config.toml
n_layer = 16
d_model = 128
n_head = 4
n_kv_head = 1
head_dim = 32
d_mlp = 512
vocab_size = 1208
activation = "swiglu"
norm = "rmsnorm"
norm_place = "pre"
norm_eps = 1e-05
positions = "rope"
rope_base = 10000.0
rope_fraction = 1.0
qk_norm = false
attn_scale = 0.177
bias = "none"
tie_embeddings = false
parallel_block = false
extras = ["capped logits"]
init = "normal"
init_std_qkv = 0.0345
init_std_o = 0.0
init_std_up = 0.0345
init_std_down = 0.0
optimizer = "soap_variant"
lr = 0.00842
beta1 = 0.95
beta2 = 0.99
weight_decay = 0.053
lr_head = 0.0103
grad_clip = 2.0
warmup_steps = 200
schedule = "wsd"
decay_fraction = 1.0
decay_shape = "square"
final_lr_fraction = 0.02
batch_tokens = 65536
seq_len = 512
doc_mask = false
train_tokens = 300300000
steps = 4583
dataset = "wikipedia_en"
Each number is 200 + 40 x the weight over its row's rms, rounded and kept within 0 to 999. Layers, rows and columns count from 0. The size before them is the row's rms in percent of the matrix's.

# layer 8 MLP up, 512x128, rms 0.256, rows 52-88, columns 0-63
112,218,171,214,186,147,199,216,260,193,221,150,207,213,151,213,205,209,255,211,182,253,182,240,150,119,209,215,237,206,295,221,209,183,197,181,269,169,225,227,206,131,223,212,203,105,161,252,171,201,231,209,218,218,143,253,148,205,225,205,211,161,201,159,275
087,176,178,230,227,204,181,223,162,204,155,147,195,186,245,138,238,191,176,235,273,197,224,151,233,91,239,182,190,207,180,212,278,187,239,198,267,221,182,181,236,181,164,217,190,184,183,151,188,177,143,196,207,224,227,102,242,237,229,147,246,223,235,268,197
091,143,171,196,169,207,166,263,235,257,225,163,196,157,231,168,219,181,240,183,226,253,213,160,203,172,216,305,176,191,181,221,204,170,173,225,182,180,282,196,212,256,171,277,201,152,242,152,200,243,183,247,214,223,200,192,211,93,210,199,149,256,239,263,211
101,197,254,190,210,214,112,234,268,212,247,159,112,140,170,240,178,265,140,183,165,251,178,271,227,192,157,179,179,194,228,218,242,185,231,81,224,132,182,229,205,201,127,240,182,216,170,189,193,225,196,186,190,222,204,268,206,241,205,238,141,130,237,199,195
101,113,254,147,230,195,200,218,180,149,245,252,164,204,199,150,148,223,222,214,172,266,223,229,175,229,185,182,93,170,199,190,270,130,248,190,219,228,242,215,225,155,192,240,154,114,271,207,149,216,200,208,202,237,210,243,224,182,219,178,131,207,287,237,203
096,169,181,228,208,128,141,141,125,174,180,184,209,147,128,246,158,227,216,210,163,202,222,55,239,118,225,203,196,203,164,165,244,224,205,227,233,186,213,211,171,214,174,244,144,300,133,202,185,163,195,174,187,222,216,211,117,128,123,147,165,227,202,200,98
104,126,231,204,250,115,216,211,199,180,165,269,237,212,228,193,183,174,188,232,233,135,190,145,212,215,243,261,230,116,237,175,212,222,177,238,205,214,213,171,200,268,154,208,200,240,204,223,186,224,282,230,225,202,222,118,153,238,185,195,168,230,178,274,166
107,166,204,193,238,249,252,195,184,187,198,186,219,311,218,193,177,252,171,253,175,212,194,206,163,246,226,197,198,176,214,217,267,213,160,167,168,153,263,221,197,142,160,166,196,206,230,223,215,240,188,172,191,212,218,193,277,210,207,229,300,179,183,178,212
097,252,217,240,228,146,165,190,194,134,227,220,297,194,170,167,223,237,304,134,135,132,204,184,267,178,229,205,196,158,168,173,200,172,219,225,252,123,240,228,205,202,208,205,167,225,218,190,195,167,221,220,257,207,235,200,156,197,149,218,123,257,206,258,213
097,159,228,215,178,94,195,175,191,244,190,196,195,169,183,140,199,275,186,246,229,191,183,204,187,206,209,208,182,197,192,218,246,159,137,199,222,164,223,277,273,255,137,215,169,195,214,245,182,218,140,231,157,213,135,247,251,261,163,268,121,191,256,184,178
087,185,285,182,216,258,207,193,159,207,148,182,242,207,220,158,194,214,229,172,149,238,223,194,144,159,214,237,218,205,194,228,168,200,216,250,190,183,258,224,202,192,233,234,240,209,206,223,189,197,182,252,195,135,159,292,253,161,207,124,258,174,250,257,232
103,191,174,193,217,276,192,175,272,111,226,221,220,200,284,181,224,195,192,190,203,163,128,279,159,182,201,183,212,221,226,200,185,233,249,155,199,159,195,194,221,192,174,144,113,193,216,259,166,190,186,171,187,191,225,252,124,166,205,181,186,175,195,196,271
099,206,204,166,226,173,231,97,227,192,233,215,158,182,241,222,153,164,254,209,263,210,136,199,297,185,236,230,223,149,250,298,189,183,188,283,236,157,166,205,247,214,199,225,169,99,232,254,170,166,167,197,228,155,229,169,177,300,217,169,197,176,208,201,233
093,202,165,195,248,119,189,205,210,114,211,251,202,279,129,238,174,158,117,201,123,168,139,213,188,211,234,224,167,92,195,186,227,208,226,195,235,232,184,212,185,158,240,218,189,233,162,211,176,172,203,232,234,195,235,203,266,202,224,185,240,100,132,240,137
099,175,235,225,218,156,208,243,279,131,184,147,266,219,206,214,233,215,154,176,169,301,254,180,222,264,242,187,222,156,155,168,217,201,227,231,194,80,170,173,188,197,182,173,192,260,266,183,240,216,211,159,190,176,178,166,108,205,232,191,140,228,258,142,253
092,141,201,151,232,100,170,231,185,162,184,251,166,159,265,209,163,231,214,229,172,134,201,229,187,205,169,178,189,178,234,193,117,330,170,176,209,228,171,249,217,268,125,221,203,157,211,172,182,207,154,132,283,210,203,217,206,177,221,278,200,268,143,170,193
115,236,155,215,177,241,188,315,150,190,182,177,211,180,226,166,223,174,223,202,236,214,201,202,150,177,256,216,264,153,258,231,229,274,196,183,248,179,213,163,248,235,155,139,236,230,225,198,157,95,231,268,144,197,172,208,203,188,263,215,225,243,196,154,244
092,247,123,205,261,214,187,172,229,202,167,258,153,155,151,156,197,145,244,248,227,293,182,200,197,197,187,177,214,206,154,136,275,204,177,242,160,215,189,232,150,189,214,170,240,180,192,173,168,208,299,189,232,310,180,232,195,172,250,186,234,225,256,238,143
102,188,193,196,160,190,183,162,190,225,264,195,96,220,209,160,165,196,223,172,216,167,270,234,238,249,161,206,192,223,148,217,224,180,190,199,233,159,189,122,263,205,137,193,278,219,157,219,196,211,202,222,126,277,145,246,218,239,181,259,215,205,132,164,192
107,123,216,262,199,238,126,200,176,124,248,216,234,285,236,155,223,176,157,163,223,145,213,147,219,176,213,108,176,194,155,178,199,144,113,246,204,189,220,204,197,222,181,144,224,185,242,214,241,223,186,163,185,204,158,258,228,172,200,200,255,216,266,259,236
098,214,106,235,170,180,205,228,273,208,162,221,219,248,225,319,180,153,172,137,232,240,267,209,195,224,249,249,185,248,290,237,294,233,246,179,260,154,206,210,208,132,176,248,168,175,226,195,186,242,262,179,235,157,139,124,223,220,170,204,246,217,214,145,157
109,228,210,247,195,227,176,215,179,190,263,129,249,205,146,247,261,174,217,178,238,223,173,209,215,201,200,218,334,200,170,238,229,207,240,237,206,176,305,193,165,203,196,238,213,196,182,259,246,245,224,152,143,296,201,108,205,280,203,223,159,271,174,197,147
100,270,218,295,220,164,163,160,172,238,219,151,159,191,172,260,215,221,236,148,123,199,135,240,232,198,169,149,196,187,126,207,225,186,203,271,188,181,198,206,256,195,211,176,205,117,191,222,200,190,243,154,198,216,206,108,222,225,171,240,183,218,210,162,259
137,136,206,194,196,178,151,219,190,209,158,227,210,163,210,164,182,178,148,246,258,253,221,207,173,159,159,237,181,140,232,168,243,153,193,251,228,201,170,248,123,249,203,260,226,207,213,229,237,148,163,250,219,244,238,235,193,231,183,208,188,204,201,192,197
101,187,205,237,158,248,128,203,180,176,266,240,256,171,194,251,237,191,194,230,202,176,184,127,216,177,186,169,197,192,194,204,281,242,203,169,248,287,188,220,240,193,266,170,287,239,179,105,197,241,185,244,173,200,167,139,210,224,178,146,261,201,116,189,217
098,140,197,174,167,156,319,197,211,189,249,200,190,224,284,182,222,206,206,221,219,274,299,194,265,220,142,178,213,240,245,204,182,257,151,177,227,214,125,294,249,218,170,253,210,164,191,221,210,222,174,163,150,176,135,175,187,218,202,165,229,200,301,154,168
092,227,227,170,165,249,199,199,171,175,145,177,214,190,216,179,225,159,203,162,155,139,267,215,253,177,164,166,159,138,186,170,193,194,220,206,240,179,177,169,232,243,154,125,178,222,130,217,199,115,146,213,226,226,203,121,243,206,192,166,221,243,175,126,236
108,206,194,196,286,199,233,217,144,236,175,264,172,273,248,173,192,205,195,239,224,125,204,165,229,209,221,219,255,247,186,173,233,168,187,192,259,213,253,241,217,158,200,199,242,241,160,214,209,140,212,292,181,217,221,199,161,130,268,212,221,164,224,203,252
103,296,220,181,183,171,181,179,261,197,152,220,255,182,215,175,192,209,201,139,187,227,203,254,115,231,223,255,248,224,171,168,214,249,167,269,170,228,137,281,112,165,263,244,204,157,177,173,240,194,177,253,154,269,199,288,249,225,187,211,175,159,207,211,177
093,218,262,178,271,246,206,258,251,160,198,208,222,214,159,248,207,243,243,189,227,184,211,203,207,150,169,280,179,219,246,223,265,186,224,187,165,202,192,248,211,257,126,253,123,205,197,214,204,215,238,162,276,148,151,321,245,226,145,208,193,151,196,183,211
111,149,217,218,209,211,198,197,163,158,219,187,299,206,162,145,149,150,179,161,142,165,220,191,201,219,192,153,314,151,188,196,168,181,201,251,199,195,279,201,238,152,222,207,224,249,220,174,218,266,237,110,153,253,241,222,179,169,164,239,188,137,245,201,188
094,272,213,208,244,216,170,256,262,166,243,259,196,158,155,255,245,221,191,256,201,197,195,243,263,215,204,221,191,186,193,265,237,164,197,187,276,213,253,277,194,207,157,203,180,168,175,199,233,235,152,210,176,207,178,192,141,265,162,191,253,169,230,194,129
098,267,218,200,148,203,250,274,233,180,236,168,192,169,148,217,203,207,156,147,202,172,183,245,272,289,160,255,283,201,176,129,185,195,121,239,190,190,218,186,193,66,212,201,209,178,296,170,166,156,234,138,216,235,228,221,201,202,204,126,220,212,160,186,162
091,224,274,118,251,210,186,123,296,232,264,170,181,268,179,220,218,154,226,230,276,226,182,249,213,178,226,205,211,246,135,202,228,222,234,113,212,200,174,175,280,204,204,253,213,176,185,223,263,249,135,221,271,234,207,244,188,137,270,216,189,225,141,166,218
094,176,131,185,249,202,206,165,208,137,191,269,232,223,187,203,158,205,202,144,185,192,260,184,197,173,265,137,219,197,215,255,229,249,262,213,296,215,240,260,211,178,234,195,178,131,179,244,222,224,283,324,240,222,214,167,197,246,188,222,209,161,235,163,178
104,239,195,199,258,180,172,201,151,225,111,224,191,200,242,262,262,288,214,179,212,229,241,214,226,186,178,215,233,289,143,204,173,240,149,198,265,152,156,196,206,165,148,177,145,169,206,173,248,281,222,163,180,269,242,129,304,199,181,229,271,215,234,202,237
093,270,143,243,269,264,216,159,221,239,254,213,251,230,92,164,209,197,148,171,220,200,169,199,198,216,270,191,239,196,187,269,142,177,199,129,233,230,118,196,216,206,192,170,257,102,184,167,225,196,233,178,244,218,194,175,150,175,183,215,186,172,189,226,133
# layer 8 MLP down (transposed), 512x128, rms 0.242, rows 52-87, columns 0-63
101,195,270,182,178,194,199,269,252,156,217,242,171,213,175,215,216,188,229,190,285,160,239,177,232,190,208,229,224,185,258,304,245,309,162,239,209,179,171,288,165,214,132,239,201,174,251,249,169,127,96,212,224,248,201,225,170,177,183,160,164,95,162,217,144
088,168,194,200,123,186,247,198,163,238,199,247,173,213,210,224,165,175,158,188,187,319,179,208,147,254,174,180,223,261,202,187,189,175,199,210,185,146,211,212,206,209,288,210,141,195,156,149,222,212,183,210,265,261,188,321,153,201,198,129,161,233,254,216,262
094,197,167,190,187,229,211,165,100,200,221,168,247,191,137,248,172,246,164,141,216,162,142,237,165,208,194,244,263,144,212,236,205,222,237,195,238,168,223,252,224,223,153,150,190,197,197,237,197,274,159,170,186,183,224,165,173,227,218,207,221,216,255,255,170
098,248,251,198,153,205,227,253,252,182,254,210,152,234,198,166,163,226,182,163,255,260,247,195,215,218,156,224,189,202,168,231,171,196,209,238,194,171,147,205,197,182,188,194,251,280,179,194,182,162,169,172,193,231,239,179,207,221,244,283,159,261,204,201,230
107,129,279,167,187,213,273,163,186,133,213,147,235,184,248,181,249,147,212,216,213,231,229,151,200,248,246,262,168,189,152,217,216,196,202,143,172,175,205,109,209,189,214,198,199,206,265,210,198,187,207,261,186,205,211,214,211,168,280,138,194,138,215,240,167
103,244,105,247,211,275,238,228,226,171,262,197,146,226,251,173,152,258,132,209,186,216,189,245,175,166,218,198,208,251,138,203,254,195,230,258,214,218,246,184,135,188,203,195,185,169,181,155,253,223,182,163,254,228,188,266,177,210,195,170,200,209,201,240,220
101,192,244,139,181,235,170,203,288,183,247,222,258,205,237,200,229,218,203,168,217,226,146,182,178,173,233,228,203,198,285,167,117,202,214,139,204,198,167,241,171,188,219,226,219,230,258,237,243,186,269,270,270,184,166,213,171,251,204,202,226,246,229,239,242
098,182,185,246,185,185,167,209,167,157,188,180,176,118,171,253,191,164,255,198,178,221,189,192,244,218,135,158,184,241,228,194,240,298,204,253,236,189,232,206,191,133,217,249,240,237,195,160,193,151,224,174,260,171,177,134,149,160,251,228,179,161,220,233,251
092,186,196,193,164,253,142,172,172,197,165,178,243,244,96,206,234,170,205,241,128,103,242,263,269,157,140,180,183,212,211,153,192,226,169,154,210,215,221,201,265,281,183,231,176,201,224,157,213,146,235,174,244,203,229,206,253,201,214,188,124,146,203,151,184
095,256,213,191,133,220,138,224,230,196,125,232,255,178,225,295,200,168,181,157,174,166,193,165,257,268,257,258,179,169,198,221,204,129,163,166,216,160,240,272,198,170,122,221,211,231,161,184,233,206,240,176,214,198,213,225,245,171,196,195,197,167,214,225,233
097,235,215,171,212,158,200,200,210,137,245,221,264,259,194,166,250,241,245,71,242,136,201,177,146,180,190,198,160,116,188,196,171,103,194,171,181,244,273,192,198,229,158,228,202,222,164,221,261,261,199,265,182,223,134,112,224,179,194,187,248,199,184,246,206
100,190,156,221,161,192,181,191,216,206,242,156,185,159,171,297,154,157,175,136,179,210,180,216,144,243,210,172,292,215,287,185,201,246,192,167,161,132,198,148,211,164,202,238,241,226,172,220,159,193,151,257,185,284,197,209,231,220,153,218,240,228,240,181,236
099,217,131,154,228,150,126,250,197,216,189,185,180,223,186,183,233,181,155,251,240,222,157,227,193,196,247,197,148,185,230,218,164,170,160,116,181,175,148,213,200,245,206,149,156,224,165,235,215,169,200,211,227,215,220,207,166,185,184,259,169,263,196,236,188
102,211,184,251,208,192,193,203,203,247,187,202,150,146,213,251,193,249,192,225,130,239,155,261,212,186,176,210,218,157,105,218,206,238,244,217,187,145,251,224,144,177,184,214,184,217,187,215,319,146,233,218,253,180,226,199,222,188,185,208,191,235,183,216,162
102,196,170,259,225,249,269,146,253,226,176,278,152,201,202,189,168,155,211,223,213,170,197,305,192,203,207,255,216,200,280,270,162,237,199,174,180,303,237,226,136,196,233,145,206,255,186,237,177,258,181,227,178,244,244,231,175,282,106,225,244,145,178,210,175
093,220,249,223,189,220,315,227,211,207,187,176,294,207,234,261,256,222,344,192,225,188,233,240,184,150,203,191,224,184,236,141,173,166,175,261,200,184,198,212,175,179,251,215,154,226,153,277,219,175,189,248,218,217,242,205,209,203,206,174,204,219,175,157,169
112,145,261,186,179,207,235,229,208,119,201,173,156,228,163,169,210,258,223,275,233,170,211,247,224,201,236,175,189,198,270,244,239,242,266,234,226,267,227,149,151,180,209,209,184,239,193,260,157,197,174,177,125,179,200,221,264,220,247,173,207,167,185,277,187
089,237,288,212,217,166,213,237,155,112,164,203,193,188,218,212,224,190,143,134,175,275,261,239,217,242,167,156,175,122,187,231,206,199,250,142,184,211,218,154,177,238,158,213,144,188,160,151,197,216,208,256,209,197,205,195,210,185,220,165,255,211,217,233,251
100,131,190,153,230,175,117,159,147,200,212,199,152,161,132,200,191,214,209,200,289,151,200,198,216,248,216,226,187,227,240,192,239,192,213,126,133,150,242,142,246,226,287,175,150,160,273,268,233,175,159,182,144,205,166,152,148,219,242,197,237,253,198,179,175
108,242,183,168,146,224,193,140,165,163,205,176,219,191,194,160,161,224,172,201,228,167,186,154,280,176,241,169,226,235,173,214,194,203,154,170,180,255,196,167,280,186,270,210,279,196,208,200,165,203,212,152,170,211,119,130,133,183,253,91,194,203,244,238,183
102,154,265,142,169,193,228,197,261,174,179,216,227,190,239,143,146,183,242,199,245,193,274,163,267,211,159,196,175,188,229,233,254,190,205,136,212,136,200,203,221,177,211,220,245,253,195,227,173,153,187,294,214,229,237,163,236,238,235,171,150,234,218,196,145
105,118,234,209,232,245,193,238,221,202,233,175,193,237,186,218,260,217,269,225,233,238,201,202,180,200,165,182,202,291,174,227,168,200,222,238,336,188,218,254,173,198,216,129,179,181,262,183,271,214,131,283,147,159,148,187,246,282,144,147,217,145,144,166,220
102,180,290,187,239,113,206,187,161,161,186,159,201,152,241,180,231,169,254,176,113,189,219,198,262,195,142,201,111,161,227,280,191,206,175,225,259,230,167,196,239,173,190,236,237,166,166,208,219,170,206,219,219,232,136,197,166,191,131,237,174,151,167,199,249
113,347,270,159,179,87,220,181,217,93,237,195,250,218,263,248,167,136,206,171,233,195,218,191,139,135,176,203,215,213,259,115,139,161,222,222,179,267,207,211,239,228,215,213,198,225,223,190,193,163,252,258,228,166,149,185,164,163,173,207,206,253,224,210,210
099,243,124,147,138,198,232,209,213,227,186,87,228,214,188,107,170,219,179,233,208,144,221,150,236,212,207,177,220,157,136,216,274,229,196,208,220,219,168,214,210,243,186,182,345,162,182,254,188,206,156,174,141,183,177,131,226,181,237,212,221,272,170,168,215
098,237,241,272,215,207,173,233,204,202,153,221,212,245,179,231,230,198,227,142,232,195,214,217,169,186,227,250,222,175,237,117,130,197,144,203,202,117,186,201,154,193,273,217,116,199,220,265,182,280,190,184,140,198,186,241,171,225,223,253,217,187,199,245,219
099,194,249,263,196,154,179,237,167,163,205,221,168,188,165,187,238,237,225,138,217,136,218,236,205,89,180,129,251,203,166,202,252,232,191,229,230,193,213,243,179,214,192,237,259,259,169,165,195,199,244,236,222,263,204,229,206,220,161,216,184,133,169,191,181
102,161,261,189,188,210,244,196,240,281,132,188,186,157,152,251,105,135,259,281,248,168,229,243,204,203,155,192,169,175,184,199,215,252,201,187,202,195,198,209,207,300,278,140,201,138,244,181,190,211,158,239,214,203,167,250,207,239,168,230,235,224,211,166,184
106,180,190,254,226,199,184,159,184,237,146,170,237,130,123,140,225,220,150,206,234,153,193,216,230,254,187,230,218,152,217,260,234,199,210,209,249,209,181,209,233,256,237,170,242,141,250,197,203,160,201,254,220,165,173,243,227,231,206,198,177,191,136,131,239
096,225,165,200,186,237,222,162,179,218,217,148,182,279,257,155,187,235,170,164,175,124,181,207,203,168,217,86,192,260,194,192,195,196,183,122,194,241,230,164,189,175,266,187,222,269,175,201,154,163,168,230,261,236,233,254,181,228,198,243,228,209,140,240,183
111,290,193,217,149,204,134,212,185,145,277,223,169,251,222,289,233,233,205,216,172,216,131,183,216,211,275,132,185,273,240,208,173,107,177,233,191,248,232,208,212,145,161,228,170,194,224,221,195,170,187,107,196,208,270,223,154,234,231,219,147,165,186,185,195
096,213,191,209,171,136,152,138,226,204,218,186,162,199,176,186,159,164,241,245,235,170,260,249,194,204,205,215,280,189,234,98,211,226,192,158,208,206,279,233,218,189,230,239,116,130,172,203,164,135,210,233,169,143,222,233,223,155,187,240,223,230,128,288,260
095,197,224,137,212,247,179,201,215,142,143,284,201,267,76,166,230,185,216,169,195,137,262,272,262,238,161,163,186,186,161,221,169,178,219,255,204,254,143,181,180,236,224,200,226,232,208,141,200,167,184,259,178,196,191,157,222,240,250,166,230,288,224,228,182
097,233,159,153,191,209,265,235,242,179,236,200,268,219,214,280,188,158,264,205,264,227,182,171,199,193,217,230,233,244,171,220,196,183,159,122,159,201,238,188,196,201,235,238,155,210,202,251,183,173,263,224,235,247,213,253,262,168,298,196,186,163,198,270,175
100,173,91,199,221,237,219,182,193,204,258,190,200,226,128,159,259,239,195,209,263,216,222,206,204,169,232,232,178,199,154,198,214,198,199,220,209,245,177,193,123,137,194,188,288,174,195,259,201,205,168,254,235,188,248,232,119,184,168,205,197,195,235,179,227
105,269,203,295,224,204,183,230,181,136,192,200,230,212,185,217,271,187,217,185,161,173,249,186,238,176,216,166,197,240,237,212,176,143,228,215,197,227,214,228,291,202,217,223,202,141,199,214,165,195,289,216,258,197,253,168,291,183,185,240,209,167,173,205,178
# layer 8 MLP gate, 512x128, rms 0.269, rows 53-88, columns 0-63
091,190,226,186,229,232,208,254,213,187,226,178,199,216,226,134,245,174,195,262,218,128,218,205,183,120,204,195,240,212,239,193,271,202,217,230,152,210,237,195,164,287,133,251,193,185,282,212,169,218,181,179,229,252,234,125,158,210,200,213,150,205,178,233,229
093,243,165,221,211,167,190,184,199,215,211,222,140,224,283,154,164,202,172,162,260,282,256,174,214,218,209,229,184,251,237,65,222,232,231,237,144,213,139,163,196,220,140,197,181,258,239,209,208,106,205,233,252,144,157,181,195,216,150,172,197,257,229,133,134
099,206,168,185,185,239,189,192,203,216,161,283,219,223,175,197,178,183,254,149,183,216,275,165,248,220,242,201,185,209,218,180,155,250,228,233,163,217,177,166,206,164,173,147,222,247,154,228,210,192,213,223,201,259,147,182,252,235,197,158,212,237,214,194,184
108,181,196,184,205,217,221,187,109,206,232,148,148,190,223,214,241,154,230,229,272,299,245,187,184,143,211,202,194,182,156,197,239,161,232,175,152,266,219,225,128,137,180,265,228,278,170,155,215,201,160,186,240,249,277,185,194,127,182,185,249,174,248,236,185
099,261,160,177,227,158,254,224,166,251,190,164,195,218,74,167,267,132,254,143,188,199,277,178,187,276,213,277,282,174,212,209,164,219,205,218,223,176,272,183,147,200,152,170,275,206,131,239,146,231,225,184,227,213,195,172,160,150,176,211,197,217,160,238,199
113,226,173,302,192,145,186,191,201,160,206,202,201,205,170,228,207,180,195,176,68,157,197,136,133,221,258,176,164,162,205,129,227,191,218,213,186,207,225,190,222,219,227,180,244,177,206,195,227,200,162,141,266,163,164,254,234,197,167,279,239,140,210,204,128
111,162,237,213,211,215,273,205,212,252,209,216,155,222,248,179,199,192,273,214,234,223,261,177,195,195,220,308,190,193,199,211,263,156,235,170,225,218,97,231,143,163,132,232,100,171,109,219,248,198,219,225,187,261,225,296,231,193,195,201,312,164,170,215,166
093,147,212,176,258,192,179,158,159,164,160,150,216,194,204,198,168,124,316,159,185,190,199,237,255,237,128,262,163,294,189,145,271,231,228,231,207,188,180,251,261,169,172,255,174,232,161,223,167,145,209,205,196,219,186,273,117,162,173,205,149,267,191,215,159
100,140,236,212,195,271,185,140,222,249,174,187,258,172,192,171,147,241,204,175,193,217,255,215,284,262,181,149,248,206,302,186,181,246,174,102,242,181,195,175,127,189,129,202,165,290,164,206,223,148,214,174,251,231,153,227,238,179,229,234,190,209,159,134,213
093,229,175,205,185,134,231,168,204,228,193,214,244,193,142,186,214,226,240,186,217,182,215,153,247,225,198,226,194,207,169,210,128,226,195,161,225,281,209,222,259,155,187,217,190,197,215,242,214,209,179,212,274,202,200,130,217,194,200,227,193,225,231,147,189
104,200,156,108,235,194,165,183,204,161,225,244,214,186,173,153,189,170,298,224,212,209,186,156,274,180,231,188,207,208,271,213,261,278,206,129,187,147,221,209,172,229,146,180,189,200,193,226,160,284,223,125,261,271,304,186,191,198,198,200,212,220,152,260,252
095,165,280,225,194,206,100,308,129,226,176,164,197,211,145,212,199,203,172,219,220,197,150,117,226,151,219,179,167,257,203,198,221,162,243,207,182,223,247,271,202,166,198,98,264,191,315,256,229,127,208,263,172,119,166,175,181,180,197,218,238,174,174,127,155
098,266,105,233,197,257,200,170,251,191,184,235,190,186,256,210,168,133,165,117,131,177,215,169,221,162,209,252,109,193,225,172,178,155,162,211,215,186,218,207,213,122,287,150,187,224,167,153,266,172,195,246,137,148,160,224,158,249,199,198,202,208,202,223,198
093,149,114,234,177,205,215,157,206,192,191,199,168,257,258,237,166,176,253,249,187,197,170,189,148,270,164,167,187,199,124,231,158,180,185,234,173,147,149,228,225,212,123,151,211,220,234,238,185,239,225,290,209,255,148,229,126,232,256,181,255,156,179,264,168
093,214,107,143,221,113,218,191,147,167,176,249,132,187,124,151,187,214,145,170,225,223,197,194,238,191,193,250,197,205,170,199,198,147,173,170,200,194,231,207,192,204,218,146,215,192,226,156,213,178,219,171,200,183,141,273,220,199,247,178,248,254,229,227,168
101,252,124,198,207,200,127,160,170,174,137,190,256,214,251,174,205,225,185,182,152,248,152,187,221,132,244,222,256,232,218,181,169,152,79,122,250,189,220,170,236,188,191,117,190,124,191,156,133,192,186,224,225,244,213,208,159,187,225,246,263,160,169,125,215
100,235,244,250,191,200,130,259,151,147,201,168,180,203,260,277,212,203,283,158,171,248,227,269,153,240,224,190,173,151,204,223,206,226,215,160,238,233,190,188,178,237,124,228,211,236,186,180,229,244,172,197,157,166,239,169,225,249,177,139,184,210,155,208,208
096,241,259,188,235,223,188,212,214,166,221,249,242,298,191,183,236,153,238,162,159,170,262,227,231,131,155,213,149,164,310,118,161,213,174,180,244,254,209,170,196,227,179,189,203,228,214,166,210,216,208,173,136,267,242,142,253,197,229,169,192,80,301,171,245
099,214,210,202,172,176,182,183,281,232,204,229,285,231,217,266,183,212,251,184,178,209,263,211,204,195,219,217,192,175,214,268,235,242,161,200,162,200,209,199,215,242,226,278,216,167,187,193,239,264,148,195,261,234,138,195,263,197,244,266,257,212,192,243,220
101,144,229,243,244,158,152,207,193,244,219,176,172,161,180,144,206,167,217,303,219,145,180,191,162,217,233,168,309,233,199,161,124,206,138,244,123,207,189,182,141,245,228,145,137,220,136,187,259,182,222,178,204,237,246,197,171,174,138,178,227,215,223,174,209
103,240,180,257,256,281,219,170,218,108,160,205,271,202,218,187,254,134,246,218,209,225,188,86,221,202,185,202,164,180,205,205,189,274,192,160,201,230,204,155,152,231,125,164,227,252,150,268,227,173,157,162,173,276,145,217,168,176,216,179,211,189,206,241,219
105,174,121,250,130,268,226,185,174,189,215,222,156,237,221,112,207,216,222,169,216,156,193,279,217,305,243,221,185,205,257,166,249,216,206,142,200,87,179,167,194,203,195,207,222,205,204,193,168,197,233,282,313,249,182,187,190,216,150,265,216,240,186,195,172
117,147,164,201,178,194,216,259,169,177,74,198,253,163,255,226,94,165,214,141,215,212,198,216,180,160,213,253,106,227,149,196,180,208,141,199,215,209,205,233,278,206,191,193,201,143,128,186,167,235,188,176,148,171,192,186,224,146,183,169,197,176,244,203,251
093,194,203,111,230,184,212,185,152,241,188,153,129,265,149,201,134,250,230,221,180,131,171,284,189,181,207,227,214,200,168,209,189,161,190,255,181,168,179,213,254,198,112,129,269,248,161,278,208,151,183,184,199,193,229,181,232,180,196,202,175,195,181,219,265
100,169,161,227,270,225,162,175,166,182,130,232,238,177,237,265,174,187,164,248,250,274,146,245,194,255,214,206,171,263,187,200,188,182,221,176,220,236,262,152,258,172,140,83,217,180,124,210,121,209,179,226,234,190,200,221,232,152,209,207,222,138,222,245,149
098,171,266,220,281,127,251,228,153,192,208,167,284,179,235,251,122,194,240,223,220,216,181,280,198,165,229,257,193,160,217,195,156,97,244,127,215,171,213,279,223,209,273,156,197,227,241,237,209,190,160,235,201,198,202,189,147,213,217,204,137,150,274,162,192
111,186,195,128,233,227,167,179,238,158,168,207,190,120,242,142,116,287,196,248,201,171,206,198,178,266,196,204,204,183,159,210,153,210,255,266,113,268,195,188,202,234,227,168,161,185,248,184,173,285,207,178,171,137,214,191,165,190,219,298,239,153,186,173,185
110,153,194,157,166,163,164,174,162,145,193,234,236,203,252,213,254,239,187,283,177,173,259,207,186,176,284,244,200,300,160,173,158,243,191,246,122,220,212,212,248,197,136,121,189,238,134,215,267,237,196,194,252,168,221,165,300,239,196,246,244,201,227,171,150
094,276,203,244,226,213,185,214,185,182,243,210,161,265,202,272,221,164,73,230,186,211,211,278,153,161,182,198,223,253,262,233,170,216,201,191,133,189,197,206,155,161,181,249,219,230,240,210,275,206,172,215,229,159,205,237,189,191,156,230,276,232,259,164,305
103,175,252,273,189,177,177,184,204,245,185,162,156,173,215,218,281,228,202,166,133,154,250,208,219,193,199,239,264,204,164,232,219,114,266,188,134,139,287,207,268,205,148,164,278,226,133,191,198,238,153,200,218,167,206,202,266,237,211,165,213,140,172,167,240
093,237,261,191,177,172,288,168,235,199,226,220,221,173,217,214,173,214,211,218,232,193,238,206,182,259,264,265,196,232,174,168,172,213,207,177,273,149,198,252,110,267,178,251,157,189,239,232,193,205,246,242,238,180,215,252,256,187,152,199,190,88,223,212,224
100,242,246,174,276,256,183,210,202,186,150,161,193,193,273,259,234,161,197,273,121,165,255,235,267,132,248,214,232,175,181,184,241,194,156,147,163,171,190,174,205,158,220,211,170,220,235,224,248,174,242,148,203,198,266,210,135,182,196,251,283,223,241,163,257
094,232,248,219,156,186,223,237,171,192,164,240,138,215,128,175,205,306,240,195,203,223,270,152,211,149,188,120,141,217,130,211,233,212,214,238,211,232,213,179,224,226,250,226,137,186,201,198,217,200,225,174,210,202,174,249,220,153,285,245,184,226,202,244,182
091,207,257,241,209,194,162,132,218,203,212,182,202,268,253,187,131,187,211,115,156,247,208,167,232,240,213,276,159,247,255,247,200,235,278,276,143,152,190,209,134,192,264,234,154,280,149,144,132,189,257,247,241,144,285,199,170,238,156,230,219,200,271,217,186
098,214,240,131,211,231,182,214,203,191,205,239,231,198,181,163,306,125,188,236,229,160,210,198,229,187,175,196,222,165,178,234,191,152,283,230,217,220,138,239,255,210,154,218,228,168,122,200,267,175,225,209,201,221,138,260,165,257,250,167,139,192,168,253,154
090,172,141,212,178,222,158,214,179,189,185,268,177,235,223,155,106,199,207,200,164,185,253,248,193,201,152,211,241,243,165,182,231,106,143,162,205,124,102,284,223,155,283,208,242,253,209,137,193,217,166,217,170,114,244,179,197,231,177,214,232,241,162,162,194